Each number is 128 + 24 x the weight over its row's rms, rounded and kept within 0 to 255. Layers, rows and columns count from 0. Numbers have three digits each. The size before them is the row's rms in percent of the matrix's.

# layer 4 MLP gate, 256x96, rms 0.0814, rows 0-67, columns 0-95
132:152096121156135094135139126119164119159131111116098161119148087140142111105121146163145147054126137152124154132120125123105083107149129086149124139129106142129134148071130132167147117157124123141077115119146125131116133143139144129084092099145092075100117153131175141113111091136123173107
075:135126094136126124126113154144128141120144107139156128144116100131151115141097065075183128122120102152159139142124147081095100135138120137145168158126147109102134133138105112159143121115112145136125123163097134137155111104092159097161147141143182097155133124107123134155202124163110167141
046:136093111123122102139138136137091115130116139139127122118133139115131083152118177114145145129133097132114120163171113122118140137170133129128174081119163148091035108121182120154125126097139181132116126139120130099130122138164140148119154131045150126110104127149118127139116112137114116129
090:125210117060112117156128139167155123123132092124097155133118092113135116128144122158137132145161131109142146116144149091106145127161122135141129145129114143145170176135118110105128139166130172142137153127122133131144091086086108121109124136162113186111114119148134147142122098146170111165
121:124104132163141172174133136126169103097124138136183150114157097120158111109162110121150105130108141166103112135126141125146146148112133114143121134147153134115151132140124111151119144092188102094162129151112129152102100121130187098185153093129108081124151153151112128138134154140138157166
101:090173111142122139124098125110102149123174123097118136128132136124115158110173147155114127120123115107129119077153147069122134147130178157128148126180118143139128106173128122158116148138166107139142164122088139137133110073131142091114133163109131112112125111134175147092159082139122101100
101:112143110098175164121071132141098165125158094169163130115112165174092122119145122138152121152119134120130115149083142091140144126134128127076167139111123123124133095138139146104120141121142126141113108132190131121099151129129108135150172133129141110163149073144136120078081140117126104116
102:136090122166157159145121153185161137132132140132120167140147097151121113110124120073166139105163130136078159125131126151148135140142118157142099147193112138118132076150136106150155116112140112095137119150109129139113078155121140126142117136082088142130091138138121139111151090093150143151
114:105120130102105124118127142127120111129124130125114124151117149140178114102113074075127095165171101133122135092139143065157150159182137125150161154143118122122134117153114127145143129123108164135120117149163121116145099084152118138172128125135134151114154132110149193137125127138107063155
096:142137122100139117109132130134162072092110130120116148153168092133100125156111133115119116136148109148205075153132114150110128124142138126135105106118105119161134115119116190153187176133133136141162179115114115143122147132130119115161128138131144145110129123150181116155172151155151135145
108:177139122106156107115172117160147160117091112140110142114128095171148115103079142103158118071145125174130145118101118126116153109147091153125098124155118123134130073125123145135135151133108157117147102141097123129125142128155095136149140119102138108119128165192156171161144128132169106142
111:131134165103129179144131125131116153131089091172110135142134166180096123139152139131149128142122108106113113174149160125138116148154099159176153122141081144113112076136134136102107116124126165127114090113179097146098123157154137125142118142121116144114139099154155058114118136141148111136
107:126085087168132139114109133170133134115113106129145119142104111127106125086126104107149137142089108112103109149172121118152160143135158169141106100146123096116125102145115160125141144113114117128144170099117109168143155128152158109120139140114104126165147091170172105111176113131187177140
108:099073098106124108103094129082144142125135150139155102153130137124103160126119111114096123137144130091158113138106127165136112102122127097098112135105146156148135141113094143124135139124052162125139146133167177107116125094126138104151126144146067173154147094107129131111139159097113140160
062:145098162157141145130134102133159131088123153142112094109101113149123113133171129127128125136139123136135128151094086141123104182103134117144090117100114094108146139101094161121157113111113179123114143101112102157148152165134092108142118136155149073163094152125089080144084160135130143118
075:150173108142088106145118142158114116155171118157153133148128127138140118157106141089174133161165114135098161129119158092114161152143116124117130145184132143074116130099167122175116110159138172138136101147117127192127123119129133172098143124158163134101138123136141110130116133134148124161
103:107070117093150137113055128129136096100087117120174129135143124130108152142099147137136102121152125088132060157144128109144164109137170103101135103136108106126121103133122168132139144127134138161164130100122131159125125122132134102152157151144113159112117110141068152128108085119125105154
030:133108139095114150127120147164114127102100118142110135138140103137158121127106100133175128132116075154134095187166145139143110128164108123144091148160154120151166117110060121118144132117101114136135115109103131138118120127177146121139117134212140119119115151096125163134159139162131156099
110:134127123078129143144150117111101144145115131131120108141135106133162179087083098112115125109115128126177127142167121095121088107116162083125155124115102139126127069133130153113082108159122144159123122150176123151111171107131177070157128132135161162118113150124157123125131099133145134118
121:067143111121120135115129123152125169095114086151127147148145150149149126080137066109125134144122132074129123102125120086145169155138141130131134154157115177128141121161138142155123142119113142138105107172142142150152105116140127103135135110116089111118150118101144153130124107082114061175
115:138141137135141087169138135119158087149129140104074119112154098125138097106113151122131119088127142142095132151139127126105063150173119121125117108114138150126140156105119123125144164142136115118105173116093068113122126149124095142074092110146104136093112103160130089156096110128165112106
107:141123119136149063156131113135129107099140140119191118124172137126098097086090139148115154069115090124147134108103125131080167104110139114083148161112147110114144144082142109136138155125107118138128110143140117117148162136129128151103135081143155081162110114141125097133113127143166132120
127:154168085086122167150142150150126176117106122118093145118113124124102134123116088110131137081102145106101130147120119116126088089138168171150130149107146148112135100134116140119098132132150113156135096148123080121104144113134177094127173135146147154131126129096170108119173080104109141140
122:110105138102125134117107127162123149118110141085124150125101107163121107120149090106146137123183130087082156135114124092145120153183097125169142149167119162120145124182114147125121113158125122143087106140124107118127103098116150123158169125124083167116122155172144118114102113084131099131
113:135153150160120079148130150136083100129179114085140115116151114107166134107146153158119116074150122124135135088153139185095138132127113108118125160129108140135133117150151085114120155112139081143119147199115115099135118152121151174126131103109139126099148160126111106137144147116165149110
137:157134092138119122110115116137161145085183109102113143131130122120173067126107121100165140074153156134149147123116119123121142131118115170087129130129146122126133117146114115138095115089156132106129120130092142103141091146136134111132094106141139157124089118117059181148162119126120168162
055:132114155160150127126113131144168101119102121116124094128114147154114158136119160112133162104102077112097102135165090135137149093089133158140113122152102051120147137116146115104105090132134116110118133094157141163126151150184124137118117154191135154116107121151111109137097157103130130150
111:136172108179127101118139127114102089159131143110080119111164096116122140139136165187090132107147130133128159130143136121113078124122100110120147083121078144142151157100114133106133151138121123132096106122150098137151130132130136119066084150133110059135113127109109090140116106139140129123
104:152100138137150097096107120136128106133100136119145184127138088134173120109093147131158097106112147126124074141108132144109105155132214140094125121138145099149134096116106126115173106136141146165167180139123162121127118094123149129092127131126135122105106128132105155107149084131113158125
120:106157149149113098072125160169121146157119120126107086161138157140132137177108149128075100131120134116158136144154133110125169122126092170105140131107131114107131122098115068131105102104116145182117115139134101154099168130132089147113145157127160138114134134107173102148110107140152113109
066:141142155104108117128117158117171125149152115106106138143155118148123137145119083157127161123140098123118128091137130157109111132151137162097114136147149165131118181161167136138162112140131131088142118131148138184135080144167102108121154121140100146123053104127093155113135133170176134130
095:134139123115103123139114119118148117092162110137093103131149121091174123126116150141152162108120098137111124133115138148068166092167124133128090142156100167123122118139158107164144134163138095178119125178101148106145091106103156150124111129127108153108124154139175147114128120129122081182
130:146130104098128073113123120111149091105154120106163102129164108111144153111103152156106124073142120148200132136127126127052139121153120107080115120125105151124138155126148116177167153132109139136149149157081118088157119108127101152136140143132127133108161128150142121131129115140144124100
062:157103118116136124128117138130127121152107098154109133121110165147114111133130098146147141115117113140105085155168137129132130135162131171136104095091180149114135127107125135123139162119147208161138087147119129203148083139163132110131103126171095099129099112108131133112103135105114163106
105:126135087084127106125123122126140107117171135110119132159091128161166143135097148158134157152088092097124156129124123082164085123113117121109144133063140120128123124129155130129132157123121124166094130142170124139115097126162109088138121138136109155162142118106186119084116114159111127178
058:136169168181156124140091105099174132119123117104110120130118136104138170112121136141139159133130122112118118110126158123121129068110142161056122092141116121113108174138135114143104165185167132119131120106110145147151114133129171135117118080177148126134122102095115128135152120169134135133
130:101128134117130172093059133134128135110102101144132087120137161099115150113157132123124115196123115115151123159127125137155147121114143125134123128120192102136125126100139133115142099109124137152203138137120114163095147113132111092188178190121116132132139114139134137110130147123134144129
100:110057089111142132106081117116161084104134139115197125170118127120114131095129105154144155155105170129147092150129135149149121164132133139104163142115139111126129119115126140156167137131121144125137181131116181145113141131130118129162140173128131157111177124171109133097122137120116123147
121:162102108103160124145153110120163157072142107136113132119100135111152118122134097130159116106107095164155140137140109114109126118123111152068165096112092143113130095171153136126091127130101102157132120147127155127115098158124100164182158132112159157076112143154120162134125097118125097132
088:138146107125100147111131141154151110162143111069088141146098091168129107143132099122124142146157094111148166136147158082139128132165128128152138180072094118133168126110072157128104110182123143141125127111110114096151154149133135101135126118142176109112120132130132146124123140085151142110
083:155162146113141155119095139120152145162105107143100162158132152178149100164123091112137139131163089107088130092165140119147108176116132189140187128131142112102104148114114125122112126160149152117106072110104135109146111142115108153122110130100126107124111101109134152108090108101118145134
114:132117166093101121115121144173133181162138113152125097139123141129140139190129164142106187112113127117101134127122114112094139081145095146105127111134083143103111135099146114105102089156148099119113085174145115119144146138134161174073096125128125142096149122113147133116103117122133131144
043:099105104151122112146149128104087127120133137143129123140123104155103164132116145120125122130129092149120149093038211130113092168134128083125102125113142095092063107129154133161156117123121112130125136135114112137128153149177126128134143105150150122119126142162162143142094123119120130126
110:119215142129156162124106101172156123133153142115135108134136172107103121145171146165124166147098114128158115176128102092119111128096120134148140175135133136113126176085101085107136078132161126130106099129159122135118145120097125156105127134142114092127137115149142143121105143138129134106
047:150163143105117119119137153145147128106124120132127129146096102102116157131124119161154134108107152115181145118077084117129127075154109074114127141129119169151178158137123126137145151115097137144169145169141146071170140125160104116140125112156146138130114136143124142156167126192142118130
040:147136176130147145130118210110169132096131148137126082128094147134143138130109119124101133133126205133167148087085151136127140122099102128094099139084146130176119132117196115123131105109124143126116122113127146120124149118129108128115135138114161151131100136130102120144107130084114122165
141:167154124138134070125098124128107137093155138117191148074121125116068155128116103115087134134111131086146136119142121119147153120119131121113157130092155141130130146141139176073130161111157118109100133139143090109131144128106103117147147151127126144137119095078114106113084131096105137093
035:146135133128118110127113099112140152134135108131129116137105131133114104130078099135145162127133086113112130084225083119118136031122141179130155138143120127147193129154097127128134132128106155118134132132153118125145128118136119120124102107132129113113130091112139115162166110159127131128
050:131126123090123127123120094145193146168132126108149118131104147116098131148110102118149135127096140124159132133062169126125125103077122117120143171118131117131103130113064135142131106112123098130129126117135120156173135124065092131156160116181163142171130164111099126137120132117145128158
090:123103145134129173128104116122159158150126091171108147158108162171128139168157112123135135141104150101095133138111132114128089141150113138133159118140094113197112101142154147103093128176114095125078109106169124099129142124133116133127123188106108150112159115140128090116104103117122145156
114:149084119142104104124131103113107100104121109137175122136163120120172080119119153107143120092120118162072116110139143187108112158111137101092113154130156114132110090141125090132126116103123152127107110137117154143142114141120142182141133088124145148110151146144176146098142131177092139164
109:097108147103175107135130130137156094138135134137067149096118153138120110103111124079136152131164139167144110125128125110154138117139129116154123123124133098150131133164121151159172116149117150185118141098101148148080137088121133124161144140142113105124115092178086081092128144107173138125
059:106130128104126129122150129163095118142144109135128124130113162113140101149104084098111097142092119152148133123142084128132123153129108125069150154202128162072144115126166107155155084113123146132158165123100128125130114136202099111122108097116132122130137128122131141133095074150142130128
090:128080149120144118110132156114132127180085157139119130127151147117061124159144117133097148136149139163131107130137103168073168139121108102149144186112154123129153143140161121150193126100128145103162127164117104148140161163137129151128136126134120127155145134160129109121111148141113174113
087:148123143121112132097126126125165118106133138116099119119134124123120141107085131126187124101164138161113134082120150181143126157113153155124169098122173095100127124156124128135116102111127119103112131139120155101164080120108138060151123103134081152131088136100119144125180118135107179141
129:150114083135153155177122133097142139113163111105170162116128156125126124066144079120118158123112123125104125114109125120143170151124159143131117181126123160115124109165140107122090149092116106105108135152155152124123097162139127153170132080131077145107141119110136175148158111115122118119
105:135076113143135132165120135141133095135140105169165158120203108156164093101120120123165137093137110184103140123125136147126138157171151151101101158157122135132142095123161108155177166132125125107092148159110127129120112107122125141136126106130089137111170145152145118109116131119154151149
116:134110182163136133132120101080127123132130153159089142110138103131161152160169162174105142127100090137095136128090114167104084116131149112088153112141093143154125164123140136095136146148121106098073127106131125096112135126126125164081110138132090130143122136129086098097105133105121137126
106:111184131134171128163114139127135143138171114176141168127108153163099115124161141133146112124140112094135135125095139101132174117119093172152139158096127144131142151118139126166123133121141132131122139174175134089097180117124136132149112107134110105140112134127085122145081089111178141097
107:155132130156171134145135126137177122116110143089176103121112120122113144116089129132137092109124113137144126137125108153092165098141123072159132138163151096100131113094106122196149129136137129127119115086075143158139142117125104148182164131119118098121101107138108144148097102167128125096
103:152137090112181120113144128149150114153189161147128124131101119155090103148134137103111163128132102085123135152131137102147185113150095166112112140141136090139137125098132151147131133145115138152130144148136153140123174116136146105179174120126144117152128118182114097123144097159184133123
110:132173144120160157139128124158142184095147135120081155118079194106106108157160130178143122132137108138125104147145130133135150113124147152115151120167141113110151134137116123071093146143141120106091083126147144131139124109131129102118132149082117088164115098096132131100124139091127153124
109:164146094161106105132139143130096137140137141156118147118125108131109163129099135118112147105105123159085124107144150123192125108130132099150141120146104106098129096136111131129096132090182130148074114139122133132108121141114136121108142173107106097120128133131191142086175062096110139144
103:160098101124145135159131145148115140103157129125145109123135139089119157139181129134092146087104106125168139147124105123108097086127104139120122146151079192081121137103171135117077105147141107169117112138104159110100144131106132143129098146088151151141128114108098149130088130106103126150
112:174132123133079154116122128115108188103132158096150109086071139073123119132162146117131120126116131146064154142141135141156133108129121163132120148102140119103147122147118071103082100086127121125142119122122116151117097129123161133128155085115129110136141145126117157133175141155119148161
032:112139131174137109122124076087127127103120149132142109111141110097126129127094147148154153113122139151143132059109180145134157122109135105089127147140139169092072142108122138130113133157124185120140156115107146124116138112132125130112170125201150131119119160135086154136127113097133099157
124:155131061144132133143169124070171114132077119092103120130128154122139144108108110140108100113105115146106112130147119193133119134114121166120133119065110113178128136141146121095136162165102098144094162104149135117145099108101099149134111105134108130145110131148093136143136107152111126133
129:113171100139135157162109135173111139125134070155131214147132141156094126130130120116129182146119141078138122166113132102155160135115159176149149145167164175100146134155124162120123119131131131123132094142160133145119124174145142106139129138137105130120117117112147121121131114094141101130